config.yaml
num_hidden_layers: 8
hidden_size: 384
num_attention_heads: 3
num_key_value_heads: 3
head_dim: 128
intermediate_size: 1024
vocab_size: 8192
hidden_act: "reglu"
norm: "layernorm"
norm_place: "pre"
norm_eps: 1e-06
positions: "rope"
rope_theta: 1480.0
rope_fraction: 0.5
qk_norm: true
attn_scale: 0.0884
bias: "none"
tie_word_embeddings: false
parallel_block: true
init: "uniform"
init_std_qkv: 0.0281
init_std_o: 0.00703
init_std_up: 0.0281
init_std_down: 0.00431
optimizer: "cautious_adamw"
learning_rate: 0.00105
beta1: 0.9
beta2: 0.95
weight_decay: 0.22
lr_head: 0.00531
warmup_steps: 474
schedule: "wsd"
decay_fraction: 0.719
decay_shape: "linear"
final_lr_fraction: 0.0
batch_tokens: 131072
max_seq_len: 512
doc_mask: true
train_tokens: 903400000
max_steps: 6893
dataset: "wikipedia_en"
Each number is 50 + 12 x the weight over its row's rms, rounded and kept within 0 to 99. Layers, rows and columns count from 0. The size before them is the row's rms in percent of the matrix's.

# layer 5 MLP down (transposed), 1024x384, rms 0.0368, rows 824-842, columns 0-127
096:59 53 44 47 66 52 51 63 42 39 33 39 40 45 32 44 73 46 36 67 29 45 60 37 29 40 66 60 40 54 56 48 57 52 45 36 33 48 45 54 52 35 56 54 52 59 45 28 50 71 52 57 67 57 57 70 34 51 60 42 50 31 41 30 56 56 77 58 47 62 42 56 58 50 27 41 51 54 49 59 55 57 30 55 40 53 53 47 34 42 68 47 53 70 35 63 49 45 61 31 57 63 39 21 59 66 48 66 31 60 47 45 33 65 46 51 49 61 52 38 39 36 59 26 58 53 50 55
100:33 71 35 48 48 41 44 50 39 70 55 51 54 51 50 59 55 51 64 35 30 60 55 36 56 47 50 30 46 66 30 84 38 47 54 58 45 30 40 49 31 59 22 61 45 40 46 54 55 55 43 70 50 54 52 62 29 46 23 40 52 37 68 37 64 51 57 29 50 81 51 61 33 44 61 38 43 56 55 60 50 62 40 57 41 31 45 47 47 49 60 69 49 68 40 66 64 52 66 30 44 45 63 56 58 60 56 62 15 49 72 65 37 38 32 52 42 57 43 49 46 33 50 47 35 31 55 69
105:60 40 41 76 56 49 61 41 60 60 52 46 49 46 49 64 62 54 34 35 75 31 45 48 64 34 54 28 47 61 58 47 36 60 53 33 39 32 49 38 44 56 40 48 57 50 44 34 53 52 35 53 48 39 51 51 57 55 63 59 54 36 56 43 64 47 52 54 59 40 47 66 60 41 49 51 29 62 62 29 62 47 54 53 38 52 66 42 51 46 48 49 38 66 44 51 48 42 55 26 35 51 46 58 27 78 43 42 39 33 27 24 32 60 39 35 64 46 45 46 48 48 58 54 55 63 41 39
092:51 35 51 55 57 44 72 33 42 42 53 56 62 52 35 56 39 47 59 36 43 45 31 33 44 47 56 64 77 59 84 34 46 57 31 39 62 57 26 67 26 52 52 49 43 71 66 41 54 61 55 39 56 46 30 45 75 48 62 41 80 49 78 71 55 46 45 22 52 52 46 48 37 48 62 74 06 52 45 49 49 56 58 59 48 39 70 81 60 45 39 69 51 58 64 46 56 34 60 57 34 59 48 47 52 37 60 47 48 42 55 68 59 62 39 47 42 34 52 48 22 56 46 67 31 59 61 60
099:56 51 43 54 51 58 48 60 57 54 32 76 56 24 39 43 41 65 54 53 58 39 44 50 49 33 45 26 47 59 57 41 56 47 48 45 10 57 65 62 35 49 64 59 48 47 72 49 52 52 55 43 64 33 51 43 38 61 55 45 57 29 68 29 45 57 33 56 45 40 35 46 57 49 21 55 48 44 40 51 42 54 53 60 68 44 65 63 45 32 65 61 62 37 53 51 40 53 43 49 36 61 53 53 49 37 52 48 74 66 54 38 60 46 45 54 60 52 40 59 50 61 54 46 23 70 51 60
098:74 63 58 47 69 51 35 40 52 44 42 33 50 62 64 35 39 32 65 57 40 51 70 36 51 47 36 45 59 20 39 39 32 60 57 39 42 47 37 47 53 35 49 48 52 64 41 50 37 54 56 42 59 62 45 38 48 46 43 51 63 58 46 22 66 63 64 49 14 60 42 65 48 50 65 47 43 48 50 31 58 60 55 55 50 38 29 45 59 51 60 46 34 37 51 40 59 48 54 54 58 38 58 47 45 37 49 67 40 86 55 47 52 40 43 65 70 67 63 53 43 44 78 66 74 72 36 38
099:52 40 33 48 59 41 42 44 45 53 30 51 55 42 56 55 18 37 47 34 40 02 48 70 37 45 37 50 52 38 25 40 58 45 43 62 68 51 52 38 57 59 56 57 51 42 57 54 60 34 66 49 70 69 40 40 58 58 48 54 49 56 86 74 62 64 48 44 70 46 48 43 43 52 78 57 36 52 50 46 38 56 76 62 31 50 45 40 65 58 56 42 37 65 67 75 50 45 34 49 41 53 35 52 50 55 57 57 66 41 56 58 43 48 49 52 54 50 51 61 54 39 49 69 37 51 50 38
099:53 35 70 63 71 41 29 65 71 58 44 53 33 41 47 39 26 41 53 54 47 54 32 46 40 47 68 41 71 53 60 72 29 43 66 63 65 63 67 53 46 40 38 56 64 53 72 46 46 55 44 40 61 56 32 59 54 30 62 54 31 38 42 51 47 30 58 56 29 64 63 56 35 30 35 49 40 59 45 27 59 38 66 45 62 64 38 51 43 67 46 37 33 49 45 37 62 38 44 69 33 61 47 56 55 59 58 40 77 50 76 63 49 65 52 63 44 65 51 54 46 58 39 45 39 52 47 73
099:43 42 28 67 53 48 50 37 43 66 48 33 55 37 30 46 43 42 34 52 74 47 40 36 38 58 60 67 48 36 65 45 47 55 55 44 45 35 77 39 48 53 65 50 45 39 84 54 59 60 45 34 49 72 60 66 46 56 66 70 53 52 46 52 60 51 38 49 57 52 47 57 66 61 16 51 35 40 59 35 38 46 25 51 58 56 38 37 49 61 61 55 68 72 52 67 35 49 52 40 57 41 36 44 52 26 45 56 35 61 38 40 42 50 62 60 46 58 60 54 36 32 51 44 66 39 56 34
099:43 41 60 35 40 47 49 47 48 37 66 47 67 41 65 55 64 56 49 22 48 74 48 56 41 51 40 38 68 54 42 41 43 54 35 45 39 58 49 50 28 51 43 25 54 44 56 62 56 75 47 64 62 42 40 57 47 68 46 66 56 51 58 35 62 61 46 37 52 62 42 47 63 50 49 56 42 49 57 56 72 29 63 38 44 48 34 42 58 41 53 57 59 68 44 63 55 67 61 47 35 58 45 36 40 40 36 59 58 52 47 57 31 29 38 47 60 45 55 69 29 53 41 13 47 56 39 81
088:46 62 35 49 48 44 37 51 45 53 28 45 28 46 61 48 29 54 55 67 60 41 71 40 46 55 26 42 46 44 51 33 63 59 41 48 40 49 49 20 52 81 62 55 67 55 34 66 63 20 54 44 49 46 44 79 65 45 69 46 46 54 38 30 40 57 47 62 57 42 42 63 48 44 85 52 55 52 65 47 49 46 63 51 47 53 40 63 71 47 53 50 35 15 52 46 46 66 49 41 42 58 27 34 59 48 44 66 68 47 41 53 27 56 26 42 63 40 58 48 40 59 55 68 61 66 41 49
096:54 46 83 61 52 59 57 61 63 66 60 41 67 36 48 52 65 43 57 60 53 55 47 50 44 73 52 55 64 33 36 43 54 44 46 54 55 45 46 45 61 56 52 54 38 62 59 42 43 59 49 65 53 49 39 71 63 48 24 40 63 50 52 67 38 34 43 42 27 51 57 56 35 55 45 56 62 31 47 51 43 59 40 40 48 50 60 55 53 57 43 58 45 38 46 70 42 62 47 68 56 16 32 48 71 49 64 46 39 58 49 58 49 53 22 56 73 66 46 61 53 47 58 56 43 39 72 51
093:43 65 49 49 38 46 34 59 33 57 52 42 33 35 52 42 57 63 44 50 57 56 69 45 54 67 57 29 54 60 53 42 46 60 58 54 33 38 43 50 47 35 60 48 67 51 66 54 50 48 47 59 44 64 73 35 55 48 62 64 66 52 56 63 55 56 43 50 60 64 50 37 67 38 35 29 44 58 69 60 48 54 58 36 44 69 31 67 38 46 73 41 31 50 61 51 67 30 36 55 62 43 51 56 31 39 49 54 47 37 37 51 46 61 43 73 48 63 43 56 55 46 80 56 56 36 52 59
103:75 45 42 47 30 39 46 54 38 38 34 58 64 68 51 47 40 50 61 42 79 38 56 47 32 84 39 60 41 63 49 52 49 42 25 46 53 48 53 64 42 50 52 71 43 52 68 62 52 63 36 49 51 70 69 58 35 32 64 30 44 20 60 51 60 50 51 61 56 50 40 65 38 55 66 62 47 53 50 44 73 43 48 43 60 57 64 34 38 47 57 41 56 52 52 46 50 62 32 43 26 58 54 67 26 46 46 32 49 51 58 45 64 53 63 54 72 44 72 58 35 55 30 26 60 32 40 35
103:63 56 55 54 53 50 54 43 26 53 28 55 70 53 61 47 56 48 51 57 39 28 52 44 51 63 82 51 51 43 56 58 58 35 70 56 38 70 46 37 42 61 66 34 53 48 60 28 58 44 40 45 52 35 65 53 39 77 54 44 68 59 70 30 59 53 46 50 51 35 38 52 58 36 16 31 60 31 63 60 53 41 55 63 62 55 74 30 61 37 62 57 53 34 58 48 47 62 47 50 64 59 43 45 23 40 49 57 38 57 68 52 57 43 45 40 39 61 53 57 35 37 51 72 65 73 47 38
099:43 59 45 49 36 56 44 48 34 51 60 40 35 58 37 54 31 57 25 42 64 52 65 53 56 28 44 54 33 46 52 47 43 52 38 26 56 60 52 55 47 61 65 52 39 49 46 52 60 41 50 38 41 67 35 65 46 46 65 54 30 53 50 56 45 40 65 64 54 47 46 55 41 56 66 20 47 57 58 54 56 64 25 48 61 65 62 61 43 32 42 47 38 61 54 80 28 39 41 42 25 67 47 40 35 44 32 57 48 51 44 37 35 45 30 55 36 50 56 45 59 21 71 65 54 84 35 63
100:32 31 52 45 29 39 46 31 64 32 44 39 69 63 60 34 58 53 60 53 58 60 58 56 57 46 47 53 51 46 66 37 55 64 56 40 27 35 39 36 47 47 66 38 48 47 73 80 57 38 44 33 60 71 63 67 63 68 72 65 60 60 48 59 47 58 42 85 59 37 39 59 39 36 01 73 38 45 48 49 50 43 47 58 31 53 53 45 70 67 41 40 28 53 50 37 73 38 47 45 39 45 41 39 52 44 41 57 45 55 44 38 50 50 50 57 50 49 38 58 33 44 32 45 56 45 48 63
102:33 73 46 54 30 39 30 47 30 63 51 43 82 58 38 43 60 63 48 55 57 42 27 54 27 55 73 42 47 52 46 51 28 42 44 37 64 68 45 43 49 49 39 43 52 29 54 44 49 48 35 32 37 37 52 47 44 52 65 71 48 60 65 69 49 71 54 56 39 56 28 42 47 66 49 38 35 51 54 47 40 43 60 41 57 33 72 34 68 62 51 52 27 41 56 55 60 34 47 49 50 52 48 39 45 30 56 41 66 63 37 63 49 46 46 51 64 57 53 46 35 54 64 64 69 41 42 55
105:58 56 43 62 54 80 37 57 56 40 58 59 61 73 17 49 66 50 58 40 54 56 45 46 47 60 65 45 49 53 43 50 64 57 49 64 53 51 33 50 29 67 41 63 62 66 52 51 79 27 53 36 38 71 45 72 38 71 58 58 58 58 43 44 46 39 35 42 51 50 55 54 38 51 17 61 79 50 40 30 60 44 68 58 57 58 65 57 35 29 47 47 41 46 42 45 49 25 50 50 55 39 42 56 44 49 57 52 36 55 64 64 54 33 57 35 55 42 59 48 47 43 46 47 51 43 59 49
# layer 5 MLP gate, 1024x384, rms 0.0389, rows 825-842, columns 0-127
103:59 63 53 39 32 37 72 60 43 48 59 47 38 44 43 69 43 61 58 41 67 45 49 67 68 45 34 30 36 75 51 46 27 41 52 43 51 40 49 47 38 38 38 54 46 55 47 61 44 68 43 58 74 54 52 55 34 39 52 66 49 32 64 65 45 55 51 41 53 66 41 48 46 43 57 60 47 49 29 50 56 70 45 68 36 27 39 67 38 42 45 81 45 53 62 37 31 60 53 73 49 49 48 50 46 49 71 73 46 41 40 30 36 56 67 59 64 37 45 35 58 46 46 44 36 38 56 47
103:40 32 57 76 68 50 50 47 50 40 48 42 63 50 42 58 35 23 39 43 40 52 47 73 35 48 22 52 37 54 29 81 59 45 37 66 40 43 28 41 56 48 75 47 28 52 37 55 63 64 47 35 61 38 45 61 49 49 67 47 52 60 52 63 67 49 40 55 46 59 38 59 42 39 55 38 28 55 49 59 58 49 41 37 47 43 25 55 43 32 49 70 42 69 66 51 50 53 36 50 49 60 54 35 66 53 40 27 68 65 49 28 60 53 49 67 52 59 58 26 63 41 69 62 45 48 55 42
089:48 47 49 32 54 65 54 37 47 46 44 43 69 42 49 53 41 58 29 60 42 31 67 48 66 54 50 37 38 51 59 67 47 53 50 77 54 52 38 47 54 29 66 61 36 34 61 64 66 34 72 60 46 52 41 42 52 33 71 55 22 59 64 32 43 31 53 38 76 44 49 53 55 59 61 67 33 56 50 49 72 52 47 60 54 36 39 51 43 68 32 57 57 54 54 46 44 42 32 37 52 45 60 57 50 61 63 47 20 55 60 59 40 43 58 51 99 21 51 33 68 66 48 37 35 59 39 43
100:57 47 74 63 71 63 50 67 45 58 72 42 30 78 51 64 62 23 60 38 53 50 48 57 68 70 46 66 34 42 48 62 54 71 54 68 45 59 50 59 50 30 53 60 38 60 27 57 63 40 24 43 47 52 59 55 46 33 52 58 50 51 56 63 51 48 57 45 62 44 58 27 39 57 51 42 47 58 43 58 66 65 46 49 59 57 42 44 43 57 39 69 69 39 44 51 48 57 49 38 56 43 67 38 74 51 28 52 43 37 61 42 38 34 51 62 44 43 51 48 60 53 48 50 55 41 70 46
096:44 57 65 65 32 54 57 64 51 64 58 59 64 32 50 53 42 48 50 56 38 41 68 46 57 38 38 40 67 60 53 71 44 67 38 36 52 34 46 38 67 50 56 45 41 38 59 46 40 56 14 47 67 50 41 38 40 68 44 67 40 67 80 60 50 51 44 34 31 32 51 54 47 16 62 60 53 46 73 33 73 47 43 48 32 52 66 60 40 53 47 40 60 54 42 56 56 60 51 82 59 58 50 29 51 77 61 44 37 62 52 54 61 44 51 55 62 57 40 64 61 54 60 44 39 57 58 49
099:55 43 40 58 64 48 60 51 63 43 40 55 45 55 28 46 48 54 52 40 44 36 50 50 40 45 33 69 71 39 54 51 64 42 47 59 60 53 45 41 48 48 41 56 34 56 46 41 54 48 68 38 38 41 48 38 48 48 44 38 67 50 69 61 26 55 39 46 40 67 35 27 64 46 66 53 48 69 29 48 47 55 57 36 53 52 77 49 47 54 50 39 68 58 39 69 19 49 32 52 46 37 48 47 62 57 49 49 51 56 48 41 48 58 56 56 87 49 76 47 54 35 46 55 42 54 34 39
099:66 47 52 37 41 30 55 47 49 54 62 37 87 54 54 44 42 34 47 54 43 70 69 61 57 58 64 46 24 29 66 59 56 42 69 48 53 40 51 72 55 44 52 52 54 31 61 55 55 58 56 27 65 42 62 46 37 55 49 50 47 38 47 52 53 36 50 27 70 58 30 45 63 38 54 46 50 49 52 71 62 40 70 39 61 38 51 59 35 40 38 62 36 55 52 52 38 53 55 34 28 49 59 35 42 50 51 76 57 43 42 57 48 50 63 36 71 57 29 38 64 39 22 63 54 40 75 50
098:63 33 49 35 42 47 38 62 79 62 55 52 51 54 45 60 64 71 55 20 64 59 60 51 42 42 37 33 47 58 50 55 68 48 58 58 33 70 44 45 63 58 48 51 48 47 56 58 51 67 78 57 45 40 54 49 29 41 47 50 60 73 46 53 45 41 46 47 55 45 28 64 43 54 53 68 57 52 33 61 33 45 39 70 45 56 36 39 35 54 55 53 40 28 57 47 53 45 44 70 42 64 46 33 58 50 60 59 58 65 46 46 47 55 69 35 54 37 48 65 52 46 41 55 45 43 37 53
103:43 47 60 55 51 53 29 36 59 29 45 40 38 39 30 53 70 48 36 45 45 46 42 63 62 36 48 38 53 65 70 51 66 44 43 57 48 38 46 60 69 53 73 51 56 55 41 72 34 55 50 41 41 17 53 39 55 54 56 51 27 50 67 39 55 24 54 51 62 59 33 49 53 30 53 51 34 61 50 70 60 43 51 34 24 45 49 37 50 52 42 56 30 40 42 47 35 45 50 74 72 70 71 36 61 55 52 50 46 54 51 49 64 53 44 37 52 29 57 53 61 46 41 55 58 28 40 57
091:62 67 27 69 65 28 40 36 42 64 66 52 39 34 47 54 26 62 29 73 68 22 34 35 34 60 33 58 60 60 58 47 63 45 34 36 54 40 35 44 73 55 52 59 39 28 68 31 37 50 27 69 38 31 44 62 41 38 32 76 63 42 80 64 45 51 43 65 62 50 50 61 32 43 64 46 55 53 58 49 51 29 45 63 65 54 55 58 54 53 60 45 67 52 67 59 49 49 49 51 42 68 42 42 40 39 59 60 60 49 51 40 33 58 45 55 60 69 53 51 36 54 57 36 45 33 34 55
096:46 53 55 54 23 49 37 75 54 46 66 60 50 55 36 49 42 40 46 42 34 44 55 48 57 51 67 43 37 46 50 60 39 60 45 41 44 37 52 57 51 56 52 33 44 66 80 59 57 47 28 27 61 50 53 46 34 40 46 31 47 15 45 49 53 60 66 50 78 59 29 52 23 47 53 54 49 41 50 66 42 46 51 60 48 39 63 42 47 47 23 41 58 43 45 41 54 46 54 57 49 40 33 49 48 63 34 40 42 47 49 41 68 55 72 54 56 47 57 47 56 52 40 72 57 53 46 53
093:54 35 19 56 30 22 73 47 63 54 39 49 41 53 48 58 49 67 48 40 49 32 27 45 35 33 75 46 50 60 24 67 39 41 52 55 44 44 44 62 71 50 54 31 49 38 44 39 59 58 44 54 37 35 42 65 58 62 61 28 49 51 57 46 53 48 55 53 35 48 49 39 46 56 61 70 42 59 50 63 52 38 50 61 49 34 50 58 59 34 39 51 56 39 43 76 55 58 54 47 58 62 65 59 66 50 50 34 52 46 68 61 72 57 37 53 54 43 53 62 35 50 41 68 48 58 42 64
103:42 65 48 28 66 50 54 46 64 55 45 43 41 30 50 54 36 55 37 62 35 60 43 60 56 48 50 45 45 46 30 45 56 65 57 37 51 50 69 73 87 62 74 55 56 72 45 20 37 49 54 56 43 59 44 48 39 54 66 62 53 72 47 50 38 43 75 45 55 20 57 47 67 41 51 43 53 64 52 42 62 54 47 45 71 46 72 52 21 71 27 46 38 69 52 46 50 45 52 54 54 62 45 57 46 64 49 41 50 63 54 49 46 48 42 41 50 45 44 51 57 36 44 56 49 48 36 51
105:58 53 63 55 60 38 50 53 51 57 54 50 52 57 42 58 53 56 53 56 51 39 73 66 43 34 27 32 27 54 54 56 64 19 74 70 48 52 43 45 61 36 35 49 44 44 32 44 57 47 42 39 66 40 58 49 49 44 62 54 51 29 57 66 43 55 48 47 49 34 44 63 60 63 49 25 56 25 61 41 56 62 58 58 47 57 63 62 51 69 42 55 67 31 48 65 56 41 40 66 63 47 55 46 51 59 62 52 43 33 55 39 53 61 55 57 45 75 61 56 60 48 48 39 61 47 63 48
100:21 54 62 19 31 40 59 40 58 42 27 45 59 33 43 60 65 54 38 55 51 50 51 43 57 53 44 29 52 40 57 75 47 63 59 57 71 48 49 79 53 29 50 59 59 63 45 72 44 35 56 66 38 52 60 45 71 59 62 51 45 41 42 30 35 21 52 63 33 49 39 33 68 68 63 78 50 39 45 42 39 65 61 27 62 42 60 31 65 45 39 40 57 58 53 49 39 59 43 65 50 39 61 58 51 74 59 34 40 57 56 44 62 43 47 62 47 64 44 46 58 36 44 41 63 65 52 53
101:57 37 79 51 56 56 31 47 35 55 62 46 58 43 38 52 41 38 51 34 24 61 59 55 39 33 40 48 37 50 54 57 39 38 66 32 57 40 76 63 46 39 51 52 59 54 52 49 75 39 63 65 43 46 45 48 46 16 46 33 50 66 52 33 63 50 61 46 67 52 37 37 41 42 48 49 68 25 37 39 71 52 35 38 42 57 49 61 58 43 55 38 51 48 72 67 29 71 53 64 61 32 43 48 38 60 28 67 51 56 42 57 63 61 61 35 53 73 73 32 53 24 58 60 57 33 44 51
101:49 43 57 47 49 38 55 63 56 47 33 39 52 59 57 28 45 49 53 61 37 50 45 71 65 34 52 65 50 65 71 37 50 54 40 41 67 18 67 41 62 45 50 82 50 56 33 33 60 43 55 46 43 60 70 28 42 84 50 40 59 53 75 55 50 64 76 53 42 58 20 49 57 49 48 49 25 34 56 38 44 60 52 59 49 65 50 51 56 49 33 55 34 55 56 39 61 72 39 50 54 57 44 29 49 50 47 35 61 45 52 66 27 37 57 45 60 57 52 62 33 34 40 50 70 25 54 35
102:41 51 56 45 49 42 43 56 37 61 57 49 52 28 61 48 56 56 71 59 52 76 31 49 52 19 34 43 53 58 47 24 54 60 47 43 49 35 27 49 49 51 63 69 56 48 58 45 60 53 44 38 60 23 48 55 50 30 55 63 33 46 58 45 37 41 44 44 23 57 59 56 61 34 65 60 44 42 57 43 55 69 46 52 52 60 57 62 54 36 36 58 60 39 41 76 46 56 59 56 59 66 59 38 39 51 55 38 28 42 42 46 62 62 48 57 52 65 34 40 47 40 61 52 58 31 40 58
# layer 5 MLP up, 1024x384, rms 0.0379, rows 825-842, columns 0-127
102:48 51 46 46 50 62 47 44 62 44 59 63 61 34 79 58 69 39 43 60 29 40 52 67 45 26 46 55 63 28 57 34 52 36 66 41 46 40 53 55 25 37 46 52 55 24 24 37 55 55 19 44 47 72 64 70 32 47 36 58 42 56 23 52 72 38 51 65 45 42 33 62 40 55 48 47 48 77 43 42 54 39 40 31 62 45 67 52 60 39 56 47 32 55 62 62 38 52 69 42 58 53 65 50 65 74 56 48 36 45 64 82 47 41 29 61 37 56 42 45 49 36 55 43 29 52 69 74
106:38 40 51 67 46 49 51 47 22 44 38 55 67 25 57 68 66 50 47 28 42 66 64 51 51 55 51 65 41 44 36 32 55 32 68 50 76 44 59 40 39 29 47 53 50 51 55 60 81 39 37 45 48 16 62 48 52 40 51 64 47 61 51 51 42 53 31 47 34 48 55 67 52 27 42 56 49 55 55 76 29 39 32 43 54 57 44 47 42 54 37 44 35 41 51 50 60 33 36 46 50 49 51 40 37 50 72 46 66 39 51 26 75 40 61 41 36 42 42 59 31 64 70 62 44 32 69 39
089:30 67 65 43 42 48 48 42 44 29 45 39 69 53 33 48 56 45 57 53 61 52 58 44 47 43 61 67 49 82 60 47 49 42 54 46 79 73 45 54 43 83 53 60 47 37 47 24 35 23 49 61 51 48 51 44 34 58 56 62 73 56 56 71 45 43 49 40 34 56 46 66 45 44 56 51 23 65 39 45 38 60 60 47 45 45 41 62 27 41 45 53 58 56 73 62 51 31 41 42 43 49 48 42 62 54 23 32 50 45 67 52 32 74 57 57 43 42 53 23 52 55 45 53 37 59 75 44
100:52 56 55 79 70 45 56 81 42 59 70 52 32 65 30 30 62 43 62 52 59 27 64 71 51 32 45 50 55 51 58 50 70 52 55 49 53 36 51 58 54 54 57 59 47 27 51 61 54 22 34 59 57 38 40 57 33 45 53 61 66 44 48 50 64 51 43 38 59 56 59 43 19 40 54 40 58 59 67 30 77 37 67 26 43 52 69 53 44 36 44 46 37 58 53 51 67 42 48 60 41 64 81 31 52 58 52 54 71 65 76 35 41 45 50 37 24 60 70 48 27 55 51 17 40 56 80 54
097:58 05 35 67 54 36 51 36 36 67 46 58 45 53 51 30 70 52 52 29 53 58 59 47 67 58 73 57 62 65 47 69 58 63 37 44 54 51 40 49 56 43 48 43 45 61 56 46 32 19 53 60 42 31 44 57 48 38 52 65 59 43 51 39 66 40 37 49 49 33 60 56 35 31 63 50 27 62 48 51 71 39 53 48 43 52 61 47 58 41 54 50 65 62 61 59 44 38 38 27 50 48 66 54 55 51 42 56 72 55 56 60 35 42 47 41 58 35 43 54 36 66 78 49 45 49 17 52
107:47 39 19 49 33 58 52 53 45 47 36 64 30 52 44 46 24 63 48 38 34 44 39 65 20 20 57 44 53 42 44 61 35 55 55 55 60 36 51 42 47 45 49 37 59 60 73 40 69 39 54 42 69 31 54 46 39 56 65 48 48 64 34 77 47 63 35 44 37 32 52 43 64 59 52 43 43 51 20 75 45 35 55 41 43 56 38 46 45 52 49 33 52 62 63 58 39 44 32 69 50 39 68 38 47 33 38 51 68 58 75 64 59 36 36 50 47 40 67 38 61 32 34 37 30 48 56 43
099:41 35 75 48 65 34 60 60 46 57 60 63 54 62 52 37 36 52 56 46 50 41 41 74 37 54 54 29 63 29 62 79 50 40 68 50 39 66 49 62 74 66 40 24 30 39 57 47 60 60 57 35 60 44 40 31 32 41 50 55 47 67 41 45 42 44 29 54 26 69 43 49 51 45 59 51 54 46 50 43 47 54 53 59 33 62 48 35 51 46 64 43 41 47 49 61 59 15 53 40 60 59 36 39 35 44 53 57 54 54 71 71 65 62 35 39 43 49 33 38 41 68 48 53 49 36 51 43
096:45 47 38 42 52 24 50 61 57 44 61 48 45 45 48 50 48 47 61 54 38 34 56 65 54 67 42 54 57 34 67 59 38 31 27 45 48 61 48 51 55 56 48 61 52 35 47 63 34 68 53 63 75 54 32 48 54 49 46 42 36 55 59 72 54 64 36 66 27 43 47 57 26 51 54 65 63 53 78 53 59 39 46 61 63 47 57 34 70 54 50 45 26 28 58 28 53 54 38 47 37 34 50 52 57 49 39 55 50 38 39 46 59 61 43 46 43 55 44 69 44 63 59 56 74 70 63 52
100:53 53 45 70 68 38 37 36 50 35 37 69 43 51 60 83 46 43 55 68 46 64 58 65 74 43 62 58 45 48 48 39 52 52 69 67 54 38 52 53 39 48 42 47 59 64 29 47 46 46 63 48 48 41 64 58 42 58 38 75 40 27 53 55 46 61 63 38 24 54 51 55 69 67 62 52 57 52 47 51 34 56 52 75 56 62 57 38 53 61 56 57 46 52 52 50 44 52 57 32 55 53 56 55 38 53 57 44 52 40 27 61 75 54 86 64 41 40 43 47 48 63 54 59 46 48 61 45
088:44 51 59 70 61 56 43 52 43 39 64 43 63 77 49 21 45 29 44 50 53 53 43 35 60 55 59 22 24 76 59 61 59 43 25 43 43 32 59 75 52 50 58 38 64 45 32 65 41 58 44 48 59 51 66 31 56 63 57 58 51 41 47 59 34 41 58 81 56 49 45 57 43 41 41 63 43 63 22 48 66 53 38 43 60 42 46 49 42 68 41 47 43 61 38 63 44 37 42 40 48 69 55 57 42 38 65 60 54 44 69 52 44 39 74 39 35 54 47 67 53 53 35 47 56 42 45 52
094:45 42 61 53 55 59 34 46 44 68 42 45 38 60 60 42 55 39 42 33 65 55 58 54 72 29 62 55 48 51 66 38 50 30 46 60 48 31 68 57 62 30 45 44 46 51 52 39 44 66 55 66 64 45 58 37 25 67 48 64 71 43 48 45 62 30 59 43 54 27 48 43 44 61 65 49 56 32 45 57 55 42 62 51 66 24 52 60 52 57 41 56 35 55 46 54 46 35 70 71 59 66 37 51 41 75 48 67 76 82 55 62 49 38 66 35 67 66 43 50 61 65 38 45 50 51 44 37
091:45 52 38 35 54 46 65 49 50 54 41 57 52 73 47 73 31 48 31 67 51 53 40 51 66 45 58 59 62 53 34 42 47 38 53 59 47 69 59 57 45 58 42 36 43 65 50 45 64 35 49 68 65 34 29 23 66 40 56 37 59 33 54 56 64 51 51 56 64 49 51 47 43 54 58 30 38 60 52 42 59 51 56 50 42 46 62 43 61 44 46 35 61 49 52 54 43 47 70 64 28 50 43 47 46 63 49 08 52 67 64 59 47 50 25 47 51 37 45 46 59 65 31 60 54 60 32 36
105:39 51 39 57 55 36 43 36 45 55 38 38 58 42 35 82 42 40 49 54 44 56 66 48 31 47 53 51 57 51 40 55 49 58 64 66 27 60 64 49 30 43 45 40 47 51 35 45 47 47 61 63 33 31 67 50 75 57 61 46 60 42 54 51 52 52 47 37 48 49 46 57 67 63 59 45 51 50 45 50 47 50 45 34 51 37 66 65 35 52 88 50 62 43 48 51 29 42 53 42 47 41 61 50 51 62 51 50 60 62 50 65 62 44 47 54 57 37 37 47 62 45 31 47 49 52 58 55
105:46 52 57 28 49 32 37 59 62 44 65 57 46 48 44 68 50 41 62 60 52 31 40 83 38 43 72 57 43 37 37 21 59 48 38 64 41 33 76 67 55 49 51 63 37 41 43 30 46 46 64 47 67 45 43 42 64 42 56 60 50 47 45 49 54 57 57 42 48 58 32 58 60 42 51 48 46 40 55 48 38 51 41 45 67 54 53 47 54 33 56 51 39 40 55 52 45 62 35 57 69 39 55 46 73 69 53 76 53 47 49 30 48 38 59 44 67 58 68 46 59 44 51 41 50 41 54 49
097:46 47 51 58 59 46 56 50 71 60 44 53 56 49 40 93 47 31 47 64 37 26 37 51 53 67 59 52 46 37 48 67 62 48 56 41 61 65 67 45 46 70 50 40 55 58 57 66 63 61 59 40 47 38 47 32 39 47 43 43 46 58 60 60 67 28 59 29 38 48 49 36 56 50 60 48 42 52 24 39 56 47 56 18 59 33 53 73 46 44 37 38 55 49 46 48 53 50 51 65 70 46 28 39 60 45 47 48 34 48 54 60 48 42 41 52 45 40 63 47 50 60 41 45 58 46 48 63
099:60 75 44 67 66 54 63 54 28 49 64 68 64 40 46 45 47 64 44 43 63 32 03 51 51 66 37 47 53 52 55 37 49 56 28 39 50 68 72 53 79 54 67 43 34 60 44 52 65 77 51 62 58 59 41 64 73 53 57 57 54 49 48 44 39 53 43 53 47 62 49 61 34 52 46 47 64 44 72 61 51 52 39 32 50 24 59 60 67 32 52 46 31 53 21 65 53 68 38 53 41 34 34 63 43 56 61 38 64 40 61 48 38 51 53 69 30 53 70 39 52 52 28 57 67 72 57 45
100:35 26 40 49 26 49 43 47 39 47 45 62 57 34 39 45 59 69 69 57 58 64 46 39 55 48 57 51 51 32 47 44 60 31 70 27 55 47 44 58 50 46 50 56 57 59 41 33 60 51 67 40 54 53 56 21 50 51 30 30 30 58 65 26 28 77 66 60 52 63 57 54 53 63 46 44 77 33 67 43 41 47 47 50 62 42 43 38 67 35 38 50 53 47 41 61 55 40 58 58 31 53 46 38 46 57 57 60 61 45 38 71 33 45 29 59 61 44 64 60 72 47 44 48 60 42 35 43
103:43 47 51 52 42 42 51 52 47 48 30 48 45 64 55 61 16 39 40 50 45 53 51 34 49 50 42 54 47 60 56 49 33 42 42 54 64 55 46 71 53 33 53 31 64 56 56 51 56 44 68 36 66 41 58 63 60 49 48 42 53 50 68 50 41 54 53 61 55 55 41 64 34 51 51 66 53 49 50 78 28 54 54 39 64 51 69 31 38 63 52 63 63 52 38 40 40 67 51 52 57 51 49 53 45 51 54 54 34 83 54 54 49 47 60 52 47 78 50 65 25 45 85 44 64 42 65 51